{
  "num_hidden_layers": 12,
  "hidden_size": 128,
  "num_attention_heads": 2,
  "num_key_value_heads": 2,
  "head_dim": 64,
  "intermediate_size": 512,
  "vocab_size": 8192,
  "hidden_act": "gelu",
  "norm": "layernorm",
  "norm_place": "pre",
  "norm_eps": 1e-06,
  "positions": "learned",
  "qk_norm": false,
  "attn_scale": 0.125,
  "bias": "none",
  "tie_word_embeddings": false,
  "parallel_block": false,
  "init": "normal",
  "init_std_qkv": 0.042,
  "init_std_o": 0.0522,
  "init_std_up": 0.0601,
  "init_std_down": 0.0601,
  "optimizer": "soap_variant",
  "learning_rate": 0.00836,
  "lr_mult_qkv": 0.5,
  "lr_mult_o": 0.874,
  "lr_head": 0.00936,
  "max_grad_norm": 0.5,
  "warmup_steps": 200,
  "schedule": "wsd",
  "decay_fraction": 1.0,
  "decay_shape": "cos",
  "final_lr_fraction": 0.1,
  "batch_tokens": 32768,
  "max_seq_len": 256,
  "doc_mask": true,
  "train_tokens": 117100000,
  "max_steps": 3574,
  "dataset": "wikipedia_en"
}
Each number is 128 + 24 x the weight over its row's rms, rounded and kept within 0 to 255. Layers, rows and columns count from 0. Numbers have three digits each. The size before them is the row's rms in percent of the matrix's.

# o: layer 3 attention output (transposed), 128x128, rms 0.0519, rows 14-38, columns 0-127
# v: layer 3 attention value, 128x128, rms 0.0423, rows 15-38, columns 0-127
o14 112:164118116137100159158107109128140105112153157074137129104156131120146154137097159113132151131108129117152086167171135136147150097138153117122172185114101125131118149113135119135129113111108120119090094079110177145094117086149122135154162110132123128128117140113112107074218117165155132106123141118113116191114158120117128104118140111125135139106126149111120118130095110138109130172130
v15 103:096147126067171163123131100153102144123127106099101105113157136141089112149152140133142104110156124126115128093125184162133136150125108160114114146119158126140148127108124120178128155134168121114146141143112138128101118128185159137116155140133151151058128153096095125111146120154110138143162127138128092093122116114116156149100094119159181113083105112124161122150132066140117114106117
o15 106:135105116152183137109116123147117138138099150098142091089130079127121104138131118161144140114100139157158087083129130110148118123119130164128183140106139114128111112123124145142166147171097146138155118119137113133122145117158108144104138197092108096127120137102131110103183099142137109129159154138125091097161162133136136124153129118098113144171107184125084163123141147169152165118143
v16 118:130143156146090122175121175103106129116151104174088151131120140157114134142147141161103126153125170105102139131121165132122093161146118097117166128123126116121118131131106121133094097146143103155175118109131108142119119087101136156153175160144121127169135132114126138139184163162078150147110107108146166091103121123104116159120091121152102105126090121135108110105149190134156105123153
o16 112:135127113045168088158144116151167177125098158133147100129156134104179148130128160114151114116144124123101073093093180128136111118120115078129107139118187133125143149103144118149107126143141134148120121148128118087112140132152127156149129080096145127106157106110127119162097150130110136107152136151130101133104174127142110129116107122119165125101141178155123133140127146086117111144114
v17 118:146096144117124129148131100124143145073114118133135112089151156133169149137078164120162111130114156111121153158175137125165166134069128145054114166153141136140149115140140145146126121150112109111119144157186087145143114134093104116142167141101113102113115168120124129154146113101128139092113115121085154133117113131145118104108160108101135176134130148135118171107143131092121131148089
o17 115:126128127147152138111107121128137150139124105188110155117122089132132118142152139151100170128147159151130147156119130121147152129115142133103133091128108139164126105135189138115094128105119123106131090103102127127146069107124111114110153122133140153102106140159116104099095160079125154162183195125140117138086113156161105129152093168163168154145141115157095108150151121147100136095135
v18 113:110102121102141148173105131089154162154134150145133060122123147142140146140121141079130124128137113150102118157099126110153132163134086096138139134092095117131134126144097125139173101141126132078126112115103068100148135146130181109107136115141071115139135124141128153118160132111159128142147122144100139113150086115116133115166097112107179131151117154123140122086124115156084170153169
o18 115:135127154104133128104118103125138077165103132163105158128126135155128118117133143132097086111088114122124101103149156155111157115172135111100096147085092150124151097142103146163070139106158086154118096147119142146151077126151111149132116141117152153128125140130146120112185161125133131177148129112149097149128182059095136113109149139156125114106127161094131130147149116119096125123133
v19 134:127144150153126138191131153076094132110088154130099166136168157084154097153127120133130125138120147146169150132121110127140125094136128134152119152114090131139099146126113160129122104112059129128140143137150136154099121070073124131122152146144139111164130136124080122128110133132143142136127146110150097106128108129149173162140122120099108134129154128184089141124132119080175082145110
o19 121:140099105107118167155140124141116127115157166100120124121164103114113137141161145142122151103114146114113096124081091117115113164078121079156099107150094124109106130128116140077127146111137138161111160124113134107058105130133177172097148123126112163117154130107135132165122135154094089113112119131136151109117097121101129133155123174130152104139148130192144139154151153146112130102082
v20 118:134166139134160115123102134116118164127131133129110076149153139131137104126126113136130115129128101133159090143185121111112072138165165100130091120094138169105132105126102141126141186105096157123136102124093129130141140102142158143135155147150121139171142161153156133160110115124102100146112086129176126122137102111110093153099112186093146133118096102122103149095094076135143157127145
o20 103:119109181127151158122140103160155135107122129117092148136144098145146133109130147110122156125109092121123171119134115094115152106087149136188085162134115095096133141111123140173111150131182155113132139144169132186118126114092117157106162083143141169111117150112096102154105106098160100113119104110164111134136157139102125086132133100138124173115131132070149117145101129110126121127133
v21 104:135154166137130144158125111163150107119153123138103093122153213097089130097135100127119116088120099116137093146141137148135112134131136113102140137120110092128146146083153183118139115123118145157125133111135152154129155099109075121103109075112127098146156112101144096118107119127138110136116152137164093157105165150132164098168152160111128160147103108089091151149126143157160121133122
o21 100:176090138168135169168106163141121149099109148142122147167156150129111058080108149111155089137132155118131121141095113150158140138136140115166092157123159094137127122085125120101093143137119166083124143145151113138147098147098137122111159169130141128138128144095103104119098090145110134137130104122129124108119105121138138120117175139141084110152146101157142158133146124134104124146193
v22 107:122096134092140109101144115144119120141119103163092120158118085138148123168190115168082108166104138131107150096134091163148109172125145101106117131117130150120113112163146130091119163153107167133128134157097136060123118144127146124130138142132144128140122179152160161120112173174136142139087098092147093126129118124132151108113137136113147078117140128145086123110134094131120121127167
o22 107:134127097143137114150123135088129113137149116123159148088094176119116148108166108109142139122159155111107121120131154081108136144097149108160092181188124134156107147134149145157117106133141141148090128134159125125132132078090116125164104122149087176086159115116138125147117091137180117108122136087173182127142139091118115145143108113115116114135120166132101169107132116102122118154136
v23 111:141088162099150147159111126138125133118156156111104164083138128065104112119108105124151154102153132120122139117139132105175130122129105146163118163130160101137088144143125146121140140130124161122103144123089124110137123109126123143177063151126168175113155122137115097052144133092150125141144117108122160155111114131116127140167121102126134142144109123160139177083077099140123121121103
o23 114:105141111101095154084114101129123144145150096149094113173107121119120138103148084109111154131125116127128097146093176121111157130108114160134155159084127125113194144115092145123140140139159146126134120142098121156109111108153155132155130138199085116139125143132148086161162126182103127160120125179117133124127120107082103129122110182121088130167124137147116134143122122151120152131115
v24 116:134103130129114102128129136100129131110151119122161130093108120170134114121107145130129162142128146081124111113137107093119159125063141147160079154136114135146106128128125079112172112118107105149148175131150115142104108086079133131131103091109157153078163164140168089141145146121096120122091151151128160147104142141124125124136144161118158118170103132124062106146150145123136156151090
o24 104:159137134119110112129111078119103145141118097154145115141119137147126175146129152120138144121146132118114135141119155106194132157118149115157110150136097168140137106155112136115132105130143112129134082137139076088142120134097137148060137084113098115152161087122128134098154068133180126154145133187143150138093132147157169125091085086141118118131136111109168149135142115153129121138110
v25 105:130081193126116151099145106128189133142141147157163140097109115122098141120139139194136102130108103092119155132151152161118135139081154129119136115115095119121153119149134141129120089158090120174145143119125135116130075143132093113134116101145120145115144158126091153119105146180113067114074114130150123149132151124126150110130157139143108111122136134160152148155107147128115108107079
o25 100:119147128126127141103142143098123156140077075098137151145126136127145126113101131145156150104133184122155075181126113144116192091162138114172111134105127148155118123150163155078129148151107160101083120130108164100134129133120136122136150159114091136116118140131106148111121100111117127078121171113141139144102103108123125148134150131084124116116126143188132116103130090102109121174146
v26 111:129123088138152165104101152148158140123137139118160093108103106080164132132162118125093119159120111166101129122116086112146140160114139198120132109096135101113155164153120129118131066166130144108133108101093101157109140117178138129117126119134139158089164144182157113125106109170146142145156118091161136120137142124101092099120090122128160122138118113142140110129119122101095115110160
o26 105:114191136132140163127121118143130153157134127121131075136183186123109121097138124145133137132091143144133114106110131143141131092124093127100107158131143106122117108112094128117095157125114156144151074140123118126134134156141088129114118139155124135122121139089145142062165157135126094162141102112149179143178139139115113106141090144141180172120119121096110152081122101117116151085146
v27 112:134089124140138102139127074136144109095091090100166140118101105162112159138096109149064122132148111125117157146116118140131126125178151122172096132102123118139088114101140135111133150129111146133142148169139154137135099134101126098161125160120137167152089157151109159148108107137132087166155111088130128111122143100128106148097143057151145155161127137109117114157088119143167138107126
o27 113:143125120138166125117116117120116097175115115124106152131094100126056160112128165119117148150146153105150126102142130125134146103084126101148101089153124095140135136100131104126204115133152101150152104141160151094112111134140171146183141114146114130107095137132149160144142105126117117154086150147116120134138125147156159171101150156111128151115104155138105089092162088114144167123136
v28 122:101128148147126137141134135139159124144080144166136096086080130150117098110136115117121142099128126130119086115168100102077119096082157093144091141082115150172128142134136131152148139157138148134118148155119125165148119114083133137141138131172096116134143149188107136148117153113095100159134098134124154149163134139149150105122158112085153071131102114164148114128088149120119159135111
o28 108:091129173146142105130150061144107122141076126135147132158115130134141128147155135133141138131149121137154107147132095156135165141139162098147119114159079131117141137089104126114101181112144100140108125115123124159115166110166123141127161108157108075149135132130156084109158138125161140094136140123095152167085094122103154097149110100126126129103120109120139124121123117133049116177117
v29 116:108103167096109111095171120159167101076104106149132124122145143150099124124111165101115101168130114157135117130107122176119135143149114145110151156139169162083158092125174116117153126102144121112110097129172110116134145134143157153160103112118101133080117129095084163085171178162113121144131122133104107085114111110125144162135110130159138103088110137139135128151140125135147139127142
o29 108:136134058139145131147103132125131126128113131110156146107095110136156129137187128126141082141095110112134119048147105162125115108140101150150150148081077140130085096179098117149111111136079097130102142115142124102107149128143143115139136156105102123145151193127143136134144091114128131191123144116142120128121117133123104078150109131157116141122133129137127170107106137133132123114166
v30 115:141098127143095090114149110110113098198116151112094112081117140117135154126112156119151108119147132143115138094169109141147144158126131113108081123163146062132153143149141109101108140086136127107119167143121136133119179149132157139112184103125129112137126095118123152097160131122082114130133150101101095137118112155124160149151136122120144185089137109124137140130095116090086164133149
o30 106:165115130149088114090112169122147177108098094125153167082104084118128115151165130130113091181143126165135132156095129145122129107147155086090132128128117098101136145133117100150134103109131107159082144101093113143130114159131095127131142121120112176151085127116162128095139124164173125175100150143113154098115082110138136124129121088134105142111146105141145126140117122094136104115152
v31 116:142131085148116148104117106137158093123156138161122145104133082077115114135095112129108129138139151100173098136169109162131119120139129095172189124128133117126122130124140137127084135085137137123143112143098135143172120135138122122138112112104160175105133102100138152119174165082113144102137126084119115084140115148146103185115151096153119162136133111131180093112138144105168108136134
o31 113:119150105140086140136113171156103114158153096068124153134089107133170125083100116096151132131135142147123154106116125137095081126115086098147147104140182105077138129127137118121127109153094134093135135156089148137103136137145168113127153097112152132179134157100186135122094152151111151152157111136129090148140109141111111121107136111151144129141112146106083131111115127124138135127073
v32 120:152122119137144125116113167108105116167151086139132143128126115122171119108177131147107142118123108127096150149133135103137103150067135155133111105111161137149121076113080132136157134115131115170135160154130152110180125092114138126170137124125144131084142163143113129095096124168145098143144107119161166109087162113125120126126161106178155106146147114145159156097114136107129139080077
o32 114:154117102102126140165151103103121136108125099174125088166062169146128110153136129113111140122132128135110124150117123076129144117128113109111144123166106125135143129115122133125131119154107149141152084118131108153100152114120147177139104130167110104144122173129129166136129113151079117107139134135148128091116121156114183116167108128141113136067130140174117127177131102071133150177089
v33 112:133150126104117147125149130134111150100144091174116160150108094164149085107146118141140127103147120115114143115163147107153125109134113117072066099124143122128178121097161160129128113166145077119122142127138111117117079090126124163130103084112090123137125118117086113176115151168152149121150136161126134164123097149131108149125119178136168136117137156133143099152130148152160092096137
o33 104:145141113089113127158120094079112139111110163148083147099130096112142105101142088112175109154136122131122112147133085132155140138134123148119189145128145189151073151102168116130148110146100168155157146169135149111152097096120132154117120126131149122131126152132141129068095126142125118093155122122121141154105170159165150081156151139107122113159125130132143136119161172120123125130125
v34 104:115117109110150120101144170132176075119117105112168129137157110159132179119075124142103094148150123096149132141115131154130112150143129108102158132114157149146141101090148139137099151111105149152160201157190144146151150141094131112154134138140116096090146123132127121157122151115116110148131095156098099136087071112159139116107153145151152149116104106086114130121119132111115112131138
o34 105:114120094134154116156088125155157124107132119130129133113122110164107140155123120148131162129135149141119193105119086144181105118141114116156138112103118085146101118137155134171133098107097108096082116150117136095124128121136115123118111089166142114137174176105174168138126131134157119140161146092102068121135096130151164114103150144157080118142124162150140123118146082154128103140155
v35 101:141089122130121158118154144101159121144143145123159133115161136135160137154130120086133140092143137147121111118107102146097149110150145117152179128174108131146115166122158114123115106141122098159159145111102132122092111164098137165143101117100165099073097156109175148140129089129127178130116133112130173115101136122070143127128123126126098086102122141131088144127193106131094130125166
o35 100:147154131159103120113110133096099148134137164117178107138135115125122134116127134120136097126112141151078123103142152145138140096151148120098081118144134142103167137139093113181123097118121129092069142103113105158126132162098063136143164125129132099115186122113122165136075137101118153143139111134179141119163132155148099130113110128099165114153096141119149099140157118157096142119091
v36 126:095133126133129111169136129127076118120155110134119082164156148153097083148100105139113099128135118135116150113167076169115146146161104158115107101130148164123146147151156111139134109114126133136111116102114153104139147134108129128157119152143113161095124161106118104112141176119102140090156186068140150127114153167138132144117170114090078169147103131127138092122145114124120135173125
o36 116:132165133107139156180145111116147126146153079177163126136134125136095163123194116123149122110136141156145109090113162074117158117123134180157098130104135119146091136118104151142135118143095131106105129120134157136095131150122154137136121124069128170150135096166141117127107145167129094128135123099116120144096092132158106116112111134147137140118139090080155117100082141140140180131123
v37 109:136113119146111113124110084132102136140096126119139136129141133170120070141155105192147130122133118119107096114201085104162138146114118106109091089113147188150123133149109148131135082154098135121126181101107155104116123120143133103163125142098141137160125135117151136095143114171119130133123086131134137118148105108136103149112164149106172096136193149139136132121122125090141134105143
o37 111:116147145122083103121170114099150119131099135115120114119106115089126118142150072138134187145168109109123126121165176074147133129099142124126130129172118112173085153151138128106131151124137108105123132144165136158161090119117154125163146117143119151137099094087107119106145141136141130130150176156103157112119139191098136088142146111119161099108140130124115129114088164078130141126117
v38 110:133143149092136092155112075118125169095107137119104122154146143103135139124113153137138108160088156149151135167117112120155128152139052113139127102128097136084140135131173115126132124096152128152112080155112138095120159164121107102116147132122175149107121098127132150090099169115141182098119183132116092112098120137155138151156151120124088111168140123161154144117135132135135121151108
o38 103:131124136137142154119156143127145122139165135139130126135097155121104167126132130134135128145104102100127115164134132096116116192093114109133177095100142158132148109102100122106140125129109174103131149164095120148121112133117104141092106128096113191173135106176121117138140149107089164200103131103173103123117161094139108136152120123175106101149105123142124169133100135129112166097129